Weights of a small transformer language model: 120M tokens.
Each number is 128 + 24 x the weight over its row's rms, rounded and kept within 0 to 255. Layers, rows and columns count from 0. Numbers have three digits each. The size before them is the row's rms in percent of the matrix's.

# layer 5 MLP down (transposed), 256x96, rms 0.197, rows 93-141, columns 0-95
094:149136090163119169145099139093126133133142119099127120179134114085107136126098138086182114123117126133175087113155118114126112124143119119107067144135069144136135168164153163146121133142120128135139118151147124125135150140133090150096155149120140121152127110162150096190122123139128110088
094:144159144109157156092100172104144152106131163150126153093110093115131127122124138126144121115106136135112086117081133083176106079095138107115102162156077160139123121107112135122097127161162138151083120122126108146137126122166087105145100105115092108136141101111166117119100120126109154129
109:097103155155163145127092122159146136152135115176136123124140150100143141118142182142114129068141117135126110120108094119155116074140095134111133101116149130113128143148110135141108112117123126146105114111145101108166145099081150158184102177134159109103127136180126116122143144093133166088
107:136122145136134163124120166110143119087160137170136131154125132135157148101094129145124153072166116138121160162111130107154115159171124118087124104091140150138133096142133143123151138116057142133093155123117126199135128148136130133144151172139124123106115167125075110115164106146113116115
100:077138141117111126126148140136160141153110063110113139142140122146163119135108125096126141147133123116099123138111145109120122182145131143137123103134131121160099133165097172123112138155062123118148093119128132159102145106135071089113124133122077089108105113177106113140116108150085154154
092:150088130155127144145110133162106088144133142108103141133154142095142142079112170112124169122097095128097128121141139156152138137142151154131165120132092102118091105129085130149093147126123132139129114133163122123119102098123103108146136126155047112112133172147077093165131161117114125105
094:108183138114170128153088147132124160128069096134149140101120107153120142108131115124115088120113142124102156153143094146084072134143147127134147084120121112158162141151108150147117122127136088138159074152135109140129129144150093123121117106092156128107132120132169185100110110109140146117
100:110114081142077109129161144101106126119146115136133072102115117158161126136156104117139132111135079139134117086114134154103168128135145110167136133115104122055126128125123134113140137165105102133162166146146128158143117139122111156109128141111129098127128116063128187104110098138145154099
113:109116140119130093142149109125134129138162144148119108118136120082152118117123136112145154159129118108128089149088126155130149120160134081121102163154106123114161170118142128171127124126137143144135092184171112144063098107124142158131122114079142098164103111140162134191160104141139128150
108:167094141157149095155112166132135118145132105142137122106129087122084139123128103161153122102107123131153102143155168145133152177131165130125149150163123126189116085125118119137157178097153121122134154143143127116143118128137146135149136043099106120100097112118119128139148115120111135177
086:105151159117141106097138139125153118097137133105149090132107163135159131150107136167091121092151145115115186141121157153149114109144135156154154115141092148106088140182116130105089150129161068168138128146095109115144161157117136155119173158124159120103130102156137126131144151145155146128
096:134122104176141111120090118152126136142160123146118088100126111096120126156096134085128107099146135137142161140127137062109092121084132138150156133103100151113134122127128124165136123198142118133108167171151123094104129152126116143118117100179097134149132146154115124146126128110161174085
101:131174117108093127101147140127136136167153135149126159142139151125142071131087111124124141086124151147111148138059176164135143108120112168098093127113098131078083108126139127126138117146127145114147174138141114142094137126153129080091093120144112130116117135164147105089146125133093121133
098:125142158116176157120146080094154093110107152138130201116143116095106124112129098121108124133113094118124129133111156176138135180121098186117138095131146133083118160146098103147130118129107119109162133124127083154141135114144098093096165143142143098109120154111107134109158123138122142143
103:103156096076128121168139136165138127143130116131165126144154135153161114163168153145130127088119142152124123141127132125131119120134087166151163119170128093120140098130102131135093147129111188119167133089142142081108141123129118113117181145104133125143151155101113135117155116182092169108
103:116171141142110111132155100090140141123149111117136122130140114143106122154136143132131103120115117044149075127084133139095143146128144121117105179112126142106127110159093167151119073165133095156122128150117120146149120123108094123140125146078145150150162111144129135131109167175151164103
098:115151133158119117137156097133123148152123095122159117170116160162088099157125146103125096142133162134135146112144177102125143117119119074125071132122108112144148102127118087156113147143153121113123114110141134139111067171125125140142110113066078111142148124124104133149129185159110145132
092:127147075132078130101144131133099106095169115097123120115135136145149115099119117124122088184142097137133115097151093178134125137140144095105131143131124117140147138153141164186112104135128179113068160103113144146130111152152096107155093125098152113123135117110167097116137142118122124095
105:127114102125109112125132103127138127159120142141172104113165128121116108120087130113154082163138100133174117126124112138129110098159122116157157157145150175125126124110115142106116145100090142120100139134133104177110132190147120171141136131102166131170115139112116140190155100107068121100
094:126126127115138097143118135089131173114145137135148116126156141090135101161122079133113103122151127210152118137098123091136128144129086149157154098107136147150151084098123137117150146143145100115153126120117120070134156091141144121084114171149127098081167131133139106127101162124112129112
115:115123091131137100117156084132143123107138109116114123151154089190115116129139116105126106094153121103135169181128128108140119120159092124116118151081194135127152078184149098108138116098129122086109126138151141106136102118098161143143148127130126132129123141157152179135132119089114106134
095:131137139119138109097116186160138141121147146142113144160126134172092136110148085108096155160134097165172107129113064165136151128144149112128132144128145130171096109122123168161154146089124165145124139141126132125129107128128170122134139083078086141136117105101111114131165108113095120147
104:109156108172154167139125074179112144141109105099167120114128093092141119085124116099082112139084137124132086101139114129082116127137121138153140158113149098130106148101093112155140119138136119119127127097127144118148109133134178091120116143116118102129114117182122129155082130113113152082
106:099177121178125173093169106109131135096126128148147148112108151131105138126089133081087142146141130107108135143131156113131100099143119145122120129144109121153098108131163097141073155112170170132143100110150121123157155130150103133158137093121116074114126153148134124129115154129195133140
087:129130149140135135126149106135145108129127119161133121113149176116164124165074143102149150117133137087141136124148124140119129147119119157122144146124135109096058135167130129137166118099118085113122120090179154154137142071107094102105119173100143177135170116115112122145176116128115106152
095:148122105086144192138113059112129135129128134177167101104139124134097141150102144156138160117108136131125134139160126126151131086141113121144137147145122141101135091158157100155151167128128090157168134116145115100154092080156105127115133137114133102106147097121113113088120174112125097119
098:099106106184117117118156085166130124081080116119132116140175126155132158143138126124140122107148146092109097149114133133101127132115093128116125140132153121143081161157113147163084181159136131122131155107151106101128122116157086126092126118077101103132148142132122140137106169123168131098
095:103118128140149074143117135125165112169115109105120141102147161113116105103147088150137143155126123149121136072123121149116119107142110147121116131194169180137140105127138088096142103130132122115112155139106129147087128071144115097099146115134126176126122161074105128151120106164127146148
103:154155133113118105177094148138154118107151116116152093122092148111137146137118102118073109144132116087172125089128149128120143101106183137149144126092116131132143095118143101100097090115091153121125114166108135156141125100124123098096125098158140077123150157140161102163117106119142106166
110:095093130098149092100090142094127106117123166146111133117093131130134128150114160121106126116153145145127141154111157112132150175073156128099132116125105111097152118101103124144135160091144147119107144125145170158084114128154153097116106187152116120145168162095124167117171112154141134144
104:144111113128176117146121118126130102111128146160123130119090106118103123150127148143149165134106167110143116121109129103161148120166113141135150084131098087168097110133088120137113144145153095172116098154089136087165137162133137116147127130113093099151149146196175137159144132133084141111
105:083135125123142146164100133200154148115089121148118166108114132119159145142158101143169115131147133101153131128144169090111143134129149162097096114131118108109141158108159163131162149144128128135177139133144128128141087126106156113093155123155092162159063103123145123118148098126119128128
094:099121070082115100103150167176139123120145134167111138098104112136130142101158146110131153155110103126128166108102108118112113113114085080145139149152117138161147134097127145151150129156149144143081111131118123162141113110181107162107168125087132129155104160090113127124127140150116099150
093:088072129158157109139148118156094090146152140132088133128161137152073117108131146138114112091103136139157087125153092122131127114202150125117149117145122145155133115158077168127126134106101132139122092132133135148132122130125138120128140130080165114099110154126126153120166159136113172100
102:119121172099166112148142132181148142125123123070106104144109127127113144167138120126148134157108115164110171132106116082114131108138146127118109091140111110104127132118157109169110111073077137166115112139143159101092111121156128122114108140161127134106135112134142144121118122175107064165
087:121146146137133126147095133140137136111187137069123104090123173140154175175108137134122109113112115148094115090170125133167164115113126119072096110158136127157156126148156137168132137129128117115188152170142104111118146146101124155152135137096116109135147106127150151111155133119127096141
104:101103123098109163143173162110122128175121102144108141140114132125150127148170100140123143137131139138082163119118103091156160149124150135109124101134120117133131037149149115076126140157119142107136117146121200122137139100110101138111147125100104126132169125099129118086147109122130111106
112:159135133123151136095131141137114139121153153114111110142110124116116104138135113112123177139080141134122119128113123089180068162160093114153147133119106147142125137149125144144115102137106142119149139169138150128096132180154147116118118137156112061086130166153119150144095157063090146139
098:156150127123125122097096133138127096147105202142131119122139172104132105167093115119141137116112142120129152130145151096116105113126107134133120140153112144130124094106159127128148124077088145078123122076151130132101152121138181102154148168135176113124118165101143122129093166131092170115
087:094123122193168123161096127143127116127162169148119089114180118151120140118112144166107120123103172120119132131145087099099141106131115101106109165115130141108149132195125132159137107142123119114133134155115118163134146089141118176098152092086146138094150120108144098151102121130138144120
088:100134122136158143103082126132144153115193135159123114147122135159163119145118133155082099099133143150098169122137145163148164104156117157131099102093118155119104182164120177092134136138142121124169127159104140109131154118130094099138179141152126096149108133130121127132162115140162132122
095:124143152115147137152123120073145117097118109114157110146142088145138158129174137139108107085146132143131107124130124088173113072149117142191125123157169125149154099129119109118079117178135130121132130107132126143168149167100111116129162119127114101182144140124143106108099133137126088096
099:136112149138099135133138119165132140154103154158108158147113148143139139133115166121097129103099118172103113139139141093142099082134106109145131081126123130152092142160137129141122093124158087102140143213121126136170134115150099057128130118144176160142108138095143138130150147134146122134
100:147119140126108085119121117150143119137124085134113142125109077110163170124134134143185133125116129124142139148114121106124075110137156167178156101078116097110105124103076151107124086116131116150127174134137157144175142131163107097125134139132147113130116141140123086109132108106076163130
098:136124132111156104121101129109111093100121104081127132128099124113111095098100151112127153151151133126184181139133079121086094167118127161145138107086167126149148137144151140127133106152149073119127134157143106120147179120112140145105150157092119131143143127161161082137126121155157154128
094:163088131114135108116100128099139144113156108167148135110115112122087163138108151128144130148134151114099138090153165141112127118167128097165112096133117099117104103114121065119116128172181100155150129134105126083111105139123086116133128126123086105123159108084120065132098123127141127149
098:138156128156171129102123166147122113087158166090098172206129135152139128166131108117113131148107134134122151105085133119135127130115110134092120178156175144130121131138180137100129130149122092135149158149119099085150126140160108133115148088139137145116128120090115171129123146118094135131
081:139126139127111101108092173138155107120155208127142127111130127080146151144132094144114119097085119158136126130152162147115133116124138123130158150128124140138142113152067176120107132164146132162125126162116093136120067146146129155107157127132140165105117175112162109118148090129127131154
092:132172126097113160114128065137091119123062121113130119130142117089110105106118151126165095127134107154130136138130160141167087110122128167141118075124113140142122132130140162130103116106130111126089128130099175126159169167134146060116136127133126115105158161123092139113130158154108129131
# layer 5 MLP gate, 256x96, rms 0.199, rows 94-141, columns 0-95
101:130128143168115127101128124127109131168148120128145127141081138146135103120190111130120126132129134169189138179184164159094125106135157143115148130117174134123188133175115129125137106116092143100156138139165130112150124132114142137124173139113149134107123146119121124150118167128187128156
105:175137101134121102154168136135121149103150148104093143104129102131099118128083108132105110083122102106129106100131116167097148144152125117103113098117170151115166161130132118127101123156116105132114101075120182098126118098118135094133081123169158155103143129143142121177160132118093134111
110:115120108120158102084130115119105174120143129142092124104153096145094167092069145100131095112139113122171099094124138091098143112136168139108145120109164154105161156099088086103152109113134134153111128161139171115118133123089133094134105088138118155109117170133122140127126147129133122154
112:127069164105145126095160080115176174127159122142112096075131151151122118155130171110157099139105149155152131127115174137128096137121123125148114127082113067119138094138143119081107123118145141105135132168160110096106130134124147129137122146149106133131144119091088134143107096129141126123
097:127162168143095109130180132126132154152092088140147176124133100114124096175121093138080120136135128104177170140116110175158119124121174113114135104116129141102134152135143145112113163151151099106132112148111136111136119137154127134090073150116168129106135087152141142121144098109123117161
093:128079119126116120125117160131147107156169131129083137142114121099122141137148143088149166105142153151139131112128132206127105092142130155090073161082124122120127160118122122125113141129143148116130134126145149090121129072121138105114126144143118123146082156140118084174142182102114129157
106:165085100100141144087100142116133139169098108143088061113084124168123155114120158105116136114126116112134101093107173147164166096118068167125099127134109121137122122154108103126108116133099138124163169135121104145103113110140116136178105139122104151101138113141112122116131144143141110129
120:189146143109146123094104137170135127145136118107103081098107125111161152103153141127143105107145137130141107111094081124159163135140084119128122160107162123125087143182114069166111102166129160153174128148117126135095123124130171096148111164122136128153108149118121126134119115105116121139
099:140122148140099153141131115065149122103139130159077161134127134158154095175117104168125146143163121094145142105137105136156146136144086146094143075187120130119111158111139122097123082142130096119102138113129145145143136148127108128096113117112104154129077104136109130132141130159168167114
088:147149163176135124102134161146123152101115120160135100165090134156158111116113178140131119133109109077130132113159095123107158126182139184177146131131113158097140164135104121105096159125117079145123131123117108129098131169095114125125141156124158138151140092114138133143147119147131133172
106:137098118113161130109123136111095101117114130146125142094116099112109121081157106166138096123123123119140123127118093127173084167138146137071142134074136159126090127111149077147126167147117085110162134133139113118134141140158046127132101142151173131115151120127114124107153153139122137144
098:121094134116122132116122113158107131074178099140113146138099140171169150122122138153113112113109154131136109112151164180140128127110110113145119125164111103136127125157108114131097101201114147121116134120150113122129164127134123141151146136102102172150149142108158097104164145155190101172
108:119149111148119159085101119136110118169120129137149139130165110099089153106119091146109099142147109122119099135087131096081158131130083187142136145125111110167122179119118106118123112115121148121154136135095114141145171099153169076122122123127150118173131118100138140117089129082133124159
112:105123116118114134090089110127172086140150138156118174148153150121124117142110098156115127132128142138129098141069131134093155139143064126132118112125102092125113165112133123098132136161120094158115154118123073137137196146155110125138085127121099135092103117116136115150169128158158121140
095:088116151147150149146157153145155128104128103131113140178154133139104123131109121180126139099125119096117184097129118134125127105126134103119133107095157102132096092104115112094108106134105086144125164112139151058152156080177117133135098131126113157147118126092130127122185131160138127129
099:139091114113144128134121151154149109129088173111095102066132109181140153127117141143165154095156155139125125095137145168126151117120106157134162096124093149129091141139112150099128092128080131100123154098114143100156154111120101117154142126165137162117145102099179147152154115130120116137
094:120101115105173131140102104162174132180143127151120107121118147120101151152117125139135112102145112146131111168124106121119101142116111104157142131142156125084113119115143091100135136104062134177110104145149120103111157073170153128119155148125077115158104133122096101111124090120166140142
096:185109105129133122121094101157128132167133130086134121099089119149162124136090081108129142116142131098164144137174106118135141112108105123123128154124105123116124147118157130107151095139077126105142123112142163122096112157158142123158106176148159142105153086146171159150106146098115120180
105:134147109140124111104123151127170152120186115156151163104154161076139142150116150109077060158136121134145164123092103131137160109109113115153145108169131107125143090094144127138121169110113130130130127105105116156139148110069126133099149118131130102134131126155106154116153153132163143168
113:134166137120152095121102101108111108098174109135131100121132162162140161133191119121112111107123127086123132133147159169117102109133141145116105147119119157142121089144112092121157088142064098146131161162117159145129122118094102111129097101129134118106143131128094159135143155101160072121
093:135084150136122127143098130140117146105165142197162184102128163098142131091094109105140118126117143124108144105094139134090164150104105146156154129129104124125117132159128094144147145115166155114133139097091136089163167167116143122157145145153146146103134156156079142137106108129114108139
100:154116112123149147101093153132124086129110133152134135110133084124162131099143130162149127099124184127119093160091102114143128148121139113107119120140154096093098142159142143128114098122145152152164174144163134154131126120118138079167088140142141109190125197114150123151115101146129121116
106:156155156104154116107104107144123120116128170141110151109154132124081139120111116100148097146116097120137083141146095160134158125108142115105095158123115126142146172157126058142149117135144130129158149114110108091116108094082124145116142092137118162140163134112140113127126091158111054134
099:150114107119109118153108133150150169137137133141121092117092097170127129095154117159100151091132147153121094123086125146099119159151098134127079118128139094087129180096149137142126080160096128103116158145094095140098155171127166141143135153152154130123110151115101107098121089124138139124
108:125152118123184111143122131120118158151147120158108152143102098072085121118135103118136097097107102137114176138106120116105136119113140104177164123129141168159121146125129132137166146109138156114121140111083127164124126126081127172085109100120097158076118111133152145103166110103160122113
105:149128120121138090103110103139098110128162133147152131094145134093130101150197146173094150136103104134103153109100092141118147158131134119123146137175092171127160134120163142120116152136114167122117127134168073165131176120133121100108117108144146108093150137125139119135161146129163169144
102:171161116151127099118140153168122129119169157129093116123087151127142077143166121134131121121147134133166130138113171166160135144085138121130163129091081147139122155162131143114127130134084110068121134112166095124155123114125110157165131101116144114127148068160100125134110115118140105147
103:137102095130128126138135106128111162151141145121122161100107127150132135150143145117121151098134133154130136163119112177111145156110083129154114160105169125138111133183136153135142103114132178105152132090117105092106117103091123123127146138113161170048164122117143110099184100120148116120
101:161110135149141152137139123095105150132145136192170056114148148126118153130144130141117143110111147125109160134100118121138163150134097143116076153143112132127144157165132180097153120120133139130138114118112171172113095131097146132097109132160107165090123155153142135131186105113147108129
104:139142096107160170123153083126134120130145144135106166131090084126139115146172154104125151111076107087122110106127109132136096145074087120130109097080124156128131092116151107156116127132152107113113150148112163095086139105171137145166107129123148128161110116127158137151164144123156119123
109:120144036093128087093114149143147141156169110126131109114162119115145140105110125121161142140104094142111111127085119125139148136131103130172145160125092127112149169140119143149130118147139172130104119132114137116075129088129074092155105137128146128080118104122129126143135147110170137112
099:140117128157097141161104078103116151106175120111152122137125109105096105122140131158143140126101126121113104130168107140172103156115096142141126097117099092161061107114145093114155146154125109138128123139141159135117172101136145120171075147128170134152149107130088110121121109103147168135
085:159098126101155113140107135151134115105154137129087149128137156105156134151154112143152082135121123181136093073168110159152143129136107125109111128121125144096137107105138130124165173125119120170101100133139151158144123106135130141106094099111110173105118097162141121164145120080117156186
100:102086103156164101098165142100143140124149091127082147155103132153156112122121107129115144147156149116127146115138146173114157126135087100082135144151110147142103162149137137123141098111098141096187113121132156072124083082156097125119113131127100131147140114141131149138142112164119141169
088:126139147137115170076145114156105122071150135140139157148115084145151105089146112134148156124116115128125140131101110132088102154162149100175142141119104150149101167152146083137108126135113131127138134136105139132173100139142173124141123125091134149177134138101128097113159145168096165163
111:128136124169147113106088124145124122119138103132097112101137101127113111117111162145102130142125132094127115116134146170100137106127105154145139132129151162090138128127125132144065080070129138104115171130158128150135140174110153124125097143154181160078094109145129129148137163119148146194
099:127132108130107141111096110095093127120146109140140114131137120145113124127126153106121124123113130093115170128173100134141172120113081135138155131100164124133089155116146151094095131130072139115122153148140142152171085092167118105093138147128092148103112137098151167108144162167120119196
107:091100145131174089116128102104152103105103096127101105122110093117124105131166181129116122120125148146186117132147105096175090121123114130145096129135138097154130136154152170132112139140118130128149103088094149104121111091129122113130105119121124150088173127167103148096144136134105068130
088:125118133067109125079128125090151159142117108103135152119163116122132121121117160089113122088128127089189132138123126140150103091133123113126148175145110109086161131122102104176144139166120131123125143128098133117126087091123130076122097108074151103112133105141148150125148165117117154140
082:110109072114111082125120113121167127112071188156128088137147116145152161119122097110138154106157112125123130131146139140110129133106125124139121150135129120073155090155081142118141122116120171157159139088112110095146099139100128107125134108157075125092135149130139161142122101136169109112
098:160100132179116096154095155091098120118132102145100105158127127161107098141144164165137115158108173151113138172092129120147120121183150146097158134104113124144123143157146131123178142144104086137139116107128087134122097134118129130132137145146113149086138123134098126143160150160168174125
092:138088154168115152145116129126112136109122125167112149113114125109168115143075101125123177075121108137161115122121182106121115147142104131101160117174109143118146117156104144155155125146147110142150121186104139099153126114122104081137128100137094147113178127156138137111127081099160139122
103:130105123089111120158122150140094170166175101101107154139114121144123100119137117132146119166099125144134128120145125175121163135135094133049142121099129118085106130126123068109116140104154140099143090114131128151139124115170118157150103144150086151123126130183106149158122131124159151122
100:120130113157117140136128184208136125146119116188099090096125146119096140106139120135109123192149109129118117158102122129137109128119136114122109162148151115101115140122101093131153097139159133143105135143088111163139121090097125133168089137157154122139128087119127131097107141106088123163
086:095132146130103128145071152144212131113141156140121149122122140128142128130120098128136137111140125117174093148087146147139107130100204162104142126139124120096119140118122099119133118126085155134091120146156128095124168125163119093119097129118137123105123140185122172112138165148115136131
090:130147169170119145140160151128174135110137102127137105093095153133069121100131106103103143092121131097170121136158116107159126157125118178135130139104137126105121118106106131118144086134128115116142084099144161163113140156120154134083100160110084143100117093104160097141111120143164117156
082:132098136133128156143135134149090131130105104180147154149100151093153120091113141161145123106118120134088184102163131084125124136111121086136113098152099150102116130132166096071107130120142121113091166129114109122119160160107116081151112141120129106103161118164095150154145109116131144165
085:164147123160123133132122130164071103137135164148091135155136085116129143108126188161131151111118121147131139140157130118122092116137128132148125124094111130122059113138157134115148135100124104136109143146088093148146163094132169147112105117133124103161160131088113132183172103133087143130
# layer 5 MLP up, 256x96, rms 0.194, rows 94-141, columns 0-95
091:087122132110131137147089101120107147152098112086119154112084151130101134052108127136112112131133125141139156133143158115112132142105137113135142112135079094124143104115124160091127131122148105098144148093152067101155168162131131088163124133122151126141187120093121153130116126154149099105
113:132139099116107107110113119138167131108112164136141159148096160124144185137144180074113100129154116133132173127186090103181161134117098123133130072132119132104109131087103098164132095141145125107148139093136120123132119146161137139139097108120134110116131121137120166095125142118140174116
111:127136107142108124174126155117157108109114115110138145138135118151162135137095165149080174159129117096087070080121112151144148127152153086138124136104165125167159135138077126154110125153136111151090169119119109122151122114113134137133127199138101125105148118120149141089117105127137135100
109:148135093090115145118137122127099097172181127125134128106138101134142048126104136127157122085085125140090107152167122131114127092104090148132121128152176138124129136121115130121085147135094139124146133138140127151093136143117147110164125161135104168128134125119131118130103165186158144171
094:152148086130118136139090101113096137128115153138137121120121138162104150116062110135133128146135112142158170135140100118093177075150124120110096095181117143097073128117122144104087139093090107113100123138171127174146110140133134110125120135105151141094127126160115122084148130154143129137
100:128144168136087169156093102122089127161127152066140138106156129113141126128126147123117162091125141154146128105172115136114170108103071125148121104104119117099091138123154117106125115088089094099116172100146140146133140112125124098145129173138102123166131129098128143147119108134077112127
094:148113099078129116143115197121167097135125079131092118070089126085165136113136116146081135167118141094123115123110118106096096121124105142097152121108151147100156144112114111115105143116096096119169144097148117171145142138127131097155139097132138144100133153132108135146138139104101123115
114:160137114118139195108098156150120135152164109130118101108135119089163090126127139102121161107122128143143121124133148132121129119147127144117136146134155111122072108105103081145155118113147086149115110145110124129151160118150111099109122146172111132104126176070122125087080139124102182101
106:083097146143114140164080120125134096113143131136130113110083123118148113125122103122120179129137123120128154110148112141170096151171120149141090108098131097186108125084115141109093125144156111159126135128095131065149143131137138110131094151133120161122142135170110111137128104126105187088
086:153140133145144112125125152184113154114140138134136125143106112146123134136130149149106070136102102087161102158107097135051122135101111087162107122141126169106135144137141157096146140137087174113111153138156178131123118125121097118146120156130136132090078129144117096128140131115091171132
094:160167123125160122144151124131166080089158101094135126145123131111145102156159114182169099148126102127101135135095130117128135111082113096131129093184141138115107096125135114156167146101101100157112106178111117143105108114127139150104135126131119085128112074088111108124139129148135125153
114:127125104136134138144114098198141131136156107167134093116141110115079157103123138174159147105132145118107102126147081095097112132075156114105103124130167101076134121132131140151124129113172164146134132084124127140152138148114157112160120134146119122079112115122161107127126130178100116104
093:152139138130142124088169156178114112112133102101162154102090122080104133125115111146134124123173117118146167128109146134087148153094157092089124128134105129145148141166105071103120096119116132145109134134087154096103129103127103134166114142169102120150122117134105150135115167092145159161
112:115123143135111110120157136103167151123109063143131103149133147124137081132134072095100086145160132130109111121144145119100129157169144113108098090133095145102166160135101141120108147158101124115129113142181096145133145120142155156107092079116172150126156137117135148116134120075127135136
114:144167113099130106118123114099169118142153136112115114131097119118140176173130155112107112117126085138143090059143104140127186101117131176188138130082156127145129099126107128121147133146123152118124120111078143137133127123096146144135119136128110161147146118080117110096093159116123126165
109:147130105148157153105139134120121077117096099132110120084122084126139171089125064149140148088112115160130120138139082091106155145134145162115147141114180112149139146120118137140140089123112122158120139119119147174155114125108145098143177103178111145132122140132151124110128076125132140156
099:136118115147120111138098125130114098116097118127101156075159122140131124118106134162159136107149143152095102129111162138098125159130122130133148105171130159137178114134117147177127128160164094114104105095103101121099103146126091107093132124184131115125166104142143124180102090157090130161
102:140155179142106157116155122125160119163141106177079122153098143074117152122124160138106142126132117161115116148133154123140143141132165164091145068123089123122127154162107116152154127151133121144139121099113076098116127096115126160105137118121106135107124122173152138165101088128137105161
092:102103165137111121098144122142114107183134090125162165093122124128098127089087104120143112129147092155096094107117138157153141178110103140096124139116117099143137098102127149116138147151130117112114152133113109111091072106065123099125101166128145124131131135140113092131150076117096140134
111:094170090117111155106137139132162116155145132140099133155094138138113162123119150130157101065132111135141134159117152126147107162094117118171116137113157148090169084145118164177147139122146149123123148083131128145083094114096106128119136129133097129152114117166079114103152128106164127125
096:109103183126131149109177140137130121120154133155149099108121140135140133119138103149142108157126142072128164121134159106082133132134122146150130138126099160118170153132101120087184117096159157091132123134147134201137113117090116096137132142125179155134161157095123130123109123114134093106
078:121104139169137112125127107146101136151128098144110116120135111128164123119186112106135152158103172135179105148159116162069145134126101112146137104107061120150108112122122125168129081126128131119142153157153112123185106106112147131115148125123167165153115145097156138156107123136088147123
110:119127134161139097147093142148166087150149084100167153149102133078121111115135107127131132104128137122102126141120120123094126115091165100082149067116128123121088105129157130102138114102124157153091163158161121120124150110136166129159104164150145165130137168150114153161125092128106137113
084:121131169122123114126087104102102124108089133114132112149130127170148136160147132060148160150132107159153139138146092154094157125110133094078143142168086110167143149116148107133130169106108145152146127151137119135124126126108148107123118130154154082117155111164092137166163094161111106125
106:123109081114145153103160138150109101079127095139092168161188103086106136154100159153136104129121147160142149114081138148135084156110147149126125106136142093122139146155170143118122127127161109118130160133078115115098110109109146120161158149149126153146139137126142130139085094132152110109
100:097108142120136185126148156137153115163176129135139160121171099127112093134083122129130135107109143122136099142125141076076118126139128133080097124108104130123133126091118177139134150130147105134170146097078110110122165101175140140150104177150164117130135101093139107120133120122140120141
093:114149171088140068119120122148107157112124126115114194103113086130132153072135128150133141117153152109140147133102161149142136176090134101106101123122125162149151176110101141136127111139111124124117147161140147126111121138113121121099092125180113107062135110141102151156119110140134152116
101:108147078093150131147139126110115103099123114090129127141103145079105107105136140117097142135098098086153118131148125115127119139114118134149168095152123119122123104135173102134122124108082108112117171142171100212168137120145139134112143087154130110122111118114133153139116104196128132127
106:130134149134139112132129156159157154088079148120107136108109129067140081129125145140096087153119145125160122131124151142161126120162147134130098111190148135103138128141128073126131127130126069139136127122088132128094156140136133103119074143124143131182119140157133097121149119163136094167
103:170180138105162117130105148138099095122137160123154111092086135123089152120130125131158093165096087129147114153152100108115170119126100170132165150126122127117119151142098129111153161124128170110156157147109129116087111091173131134154083140142117125174160137162139146119118114123106114132
107:152109119142142162161087138091129076078141119127093103127138154148123134089087170127128134130089153175134142099129150107135127124153112134117126112170114135123100137113096089101123119147179118119111159131147121130123142111123112147181075124112097154164130157134109133136162117116075120146
096:115119127094147108104134102103148114120152110070135121142125157101080114104155124155181125134141094109122095100193114117128080106113153121063110128114113129105083136113128114132111103133128132147111131136164112118129123098135109153173129110109133151169172109121115130164104142093136112152
100:155114151151093092149090104107129136098136098123106137102118152145165148155130148069155102138151142151131105127133165102132137109107112162143103095138116100119138168163171102163096102129143160125117135124146107089078121164104118115134159115135084112129113112141145138152082131092141119163
104:136130131155140140109129178116131164126122145146075101169120161166126114134130160097117159110106111105117116059124125140122148127132173062106109109129170120179178106123106183148127136151120134149144131115127117115103115139165122144127111102127142105118121125149101100134164145101143113104
096:164151142134099155135103168121122104164117115130137134124130095141146135113133139113166163143168141110118134127172165087145153114123079104158146101110078154098148160134135136141165157159111134115099107126096140105091170133113087132110104116137148135091111124139132122128118148109133202155
102:142130128144133133106086060152153158104084086073135125139141140130163103117133097141107115087146122107098150143120121105147137114113137119104139113175114116166160128118152146105105133161098117148075111145150107149147169128125142072121130170141132165131129091129099121134137154146122101109
113:149153148136148115143118174090115109137085133149150142163150112155115130127134113129146098134115122127178148121131133120156141102073110145118165164152156196116152129133147206132115084133095129108146114139135122169092147128117139137075122112126123119110134096113170110147128137127142126090
094:132102143127142142074144115130127124127123118099099122158135160153129127120144137137167117140131108129160166154129106106091125091140160124102110156142121077134173124094149139112173110110130175120154153109135084164082164137137146112123146171112111122080108063112123163126107132136101115117
084:104131159153152126096156118118117130085104145121134184162150126111137162090132130157103143117140160128118119091157181128103121106079136153133092125096105123154162107111107164115138137111099169150144154150105164104131127173102097088084079123142127144107125124136114137118120129124106102153
098:133095116130088086149177108130120094093089139142144135083117149102094133129132132114172130161132129132114093106119121153152062133127137110147149140098142119138110092106140112169135124115145138136112092135152129129132086109099166143131107130148155147135138107095148162193114090158109101116
095:154125149144139142162083143137135127141101110118142150155102091137134150138180150163098090128157128148126067080124098109148142104092123127144131132116176116178137118161134101132141128141100094115122172114098117125143143170110121125137111121138096126120116179138152113136154160162122100175
071:147131091167162126139093153137119148129160123146109107140131114121094134104147137137155116130183091156095135146141147155163106129081124116140106118148147107182150108089102134088130168124099136132149103089115094121073111159107139169131140141177088119154117130157154118137123150113144128134
102:116123136137109137135097120134105128117128132105109106137109145089114129095153129114127063127139175146118128094129106100121123153111173139153145126125109098089118122092113073109155153092092102119095100092142127186136084163151119137122116117123098084103138162101156136140125096108096156147
096:111149094113119096147133124167151115135183150080125097144115140115113125079082131131143114084107081115152146140132157109129133133097118153172162148138124103093096133125109115133121095134148161068110100107136095137100129123160173121117121177123144133135131143147143114132149117120097163163
103:117130136109119130116146101141126149163130114112129127122122144179164089089140124080128155134100125081149117115136089131148132142122160117117133139119134137134130163139119115150089101120144142158148094178163123104141136158152128192068148099120113151115084117154169154153153137110085145162
091:135158151162143176112121092134128165154115141123134131115111096126152089135165161140160105130147115160100161114113131145142166152099140087094114173147108119127118110152121092111067135186163137130163119128133113123166098108163101162141129130141093120114121144148120094117120097103109144145
098:139102105148137141127103124114136147117096086108107136149102113149150101122145126183165107132132142163130096085114144137145092148077116132138127086093165127131101107119166120139103145107086098133112123142118137122133195139123140121166111124100086128122108101144184096147099156134141166122
092:154148098137168128101147151107136121103097154084121124121111124187157097127143136104132146116142145119124123083165139134127114115073114093146105148095134132144113101118101130132127117133131136142098105106064101078137133115125130166094166105149091144104122167127167148143127096106082138109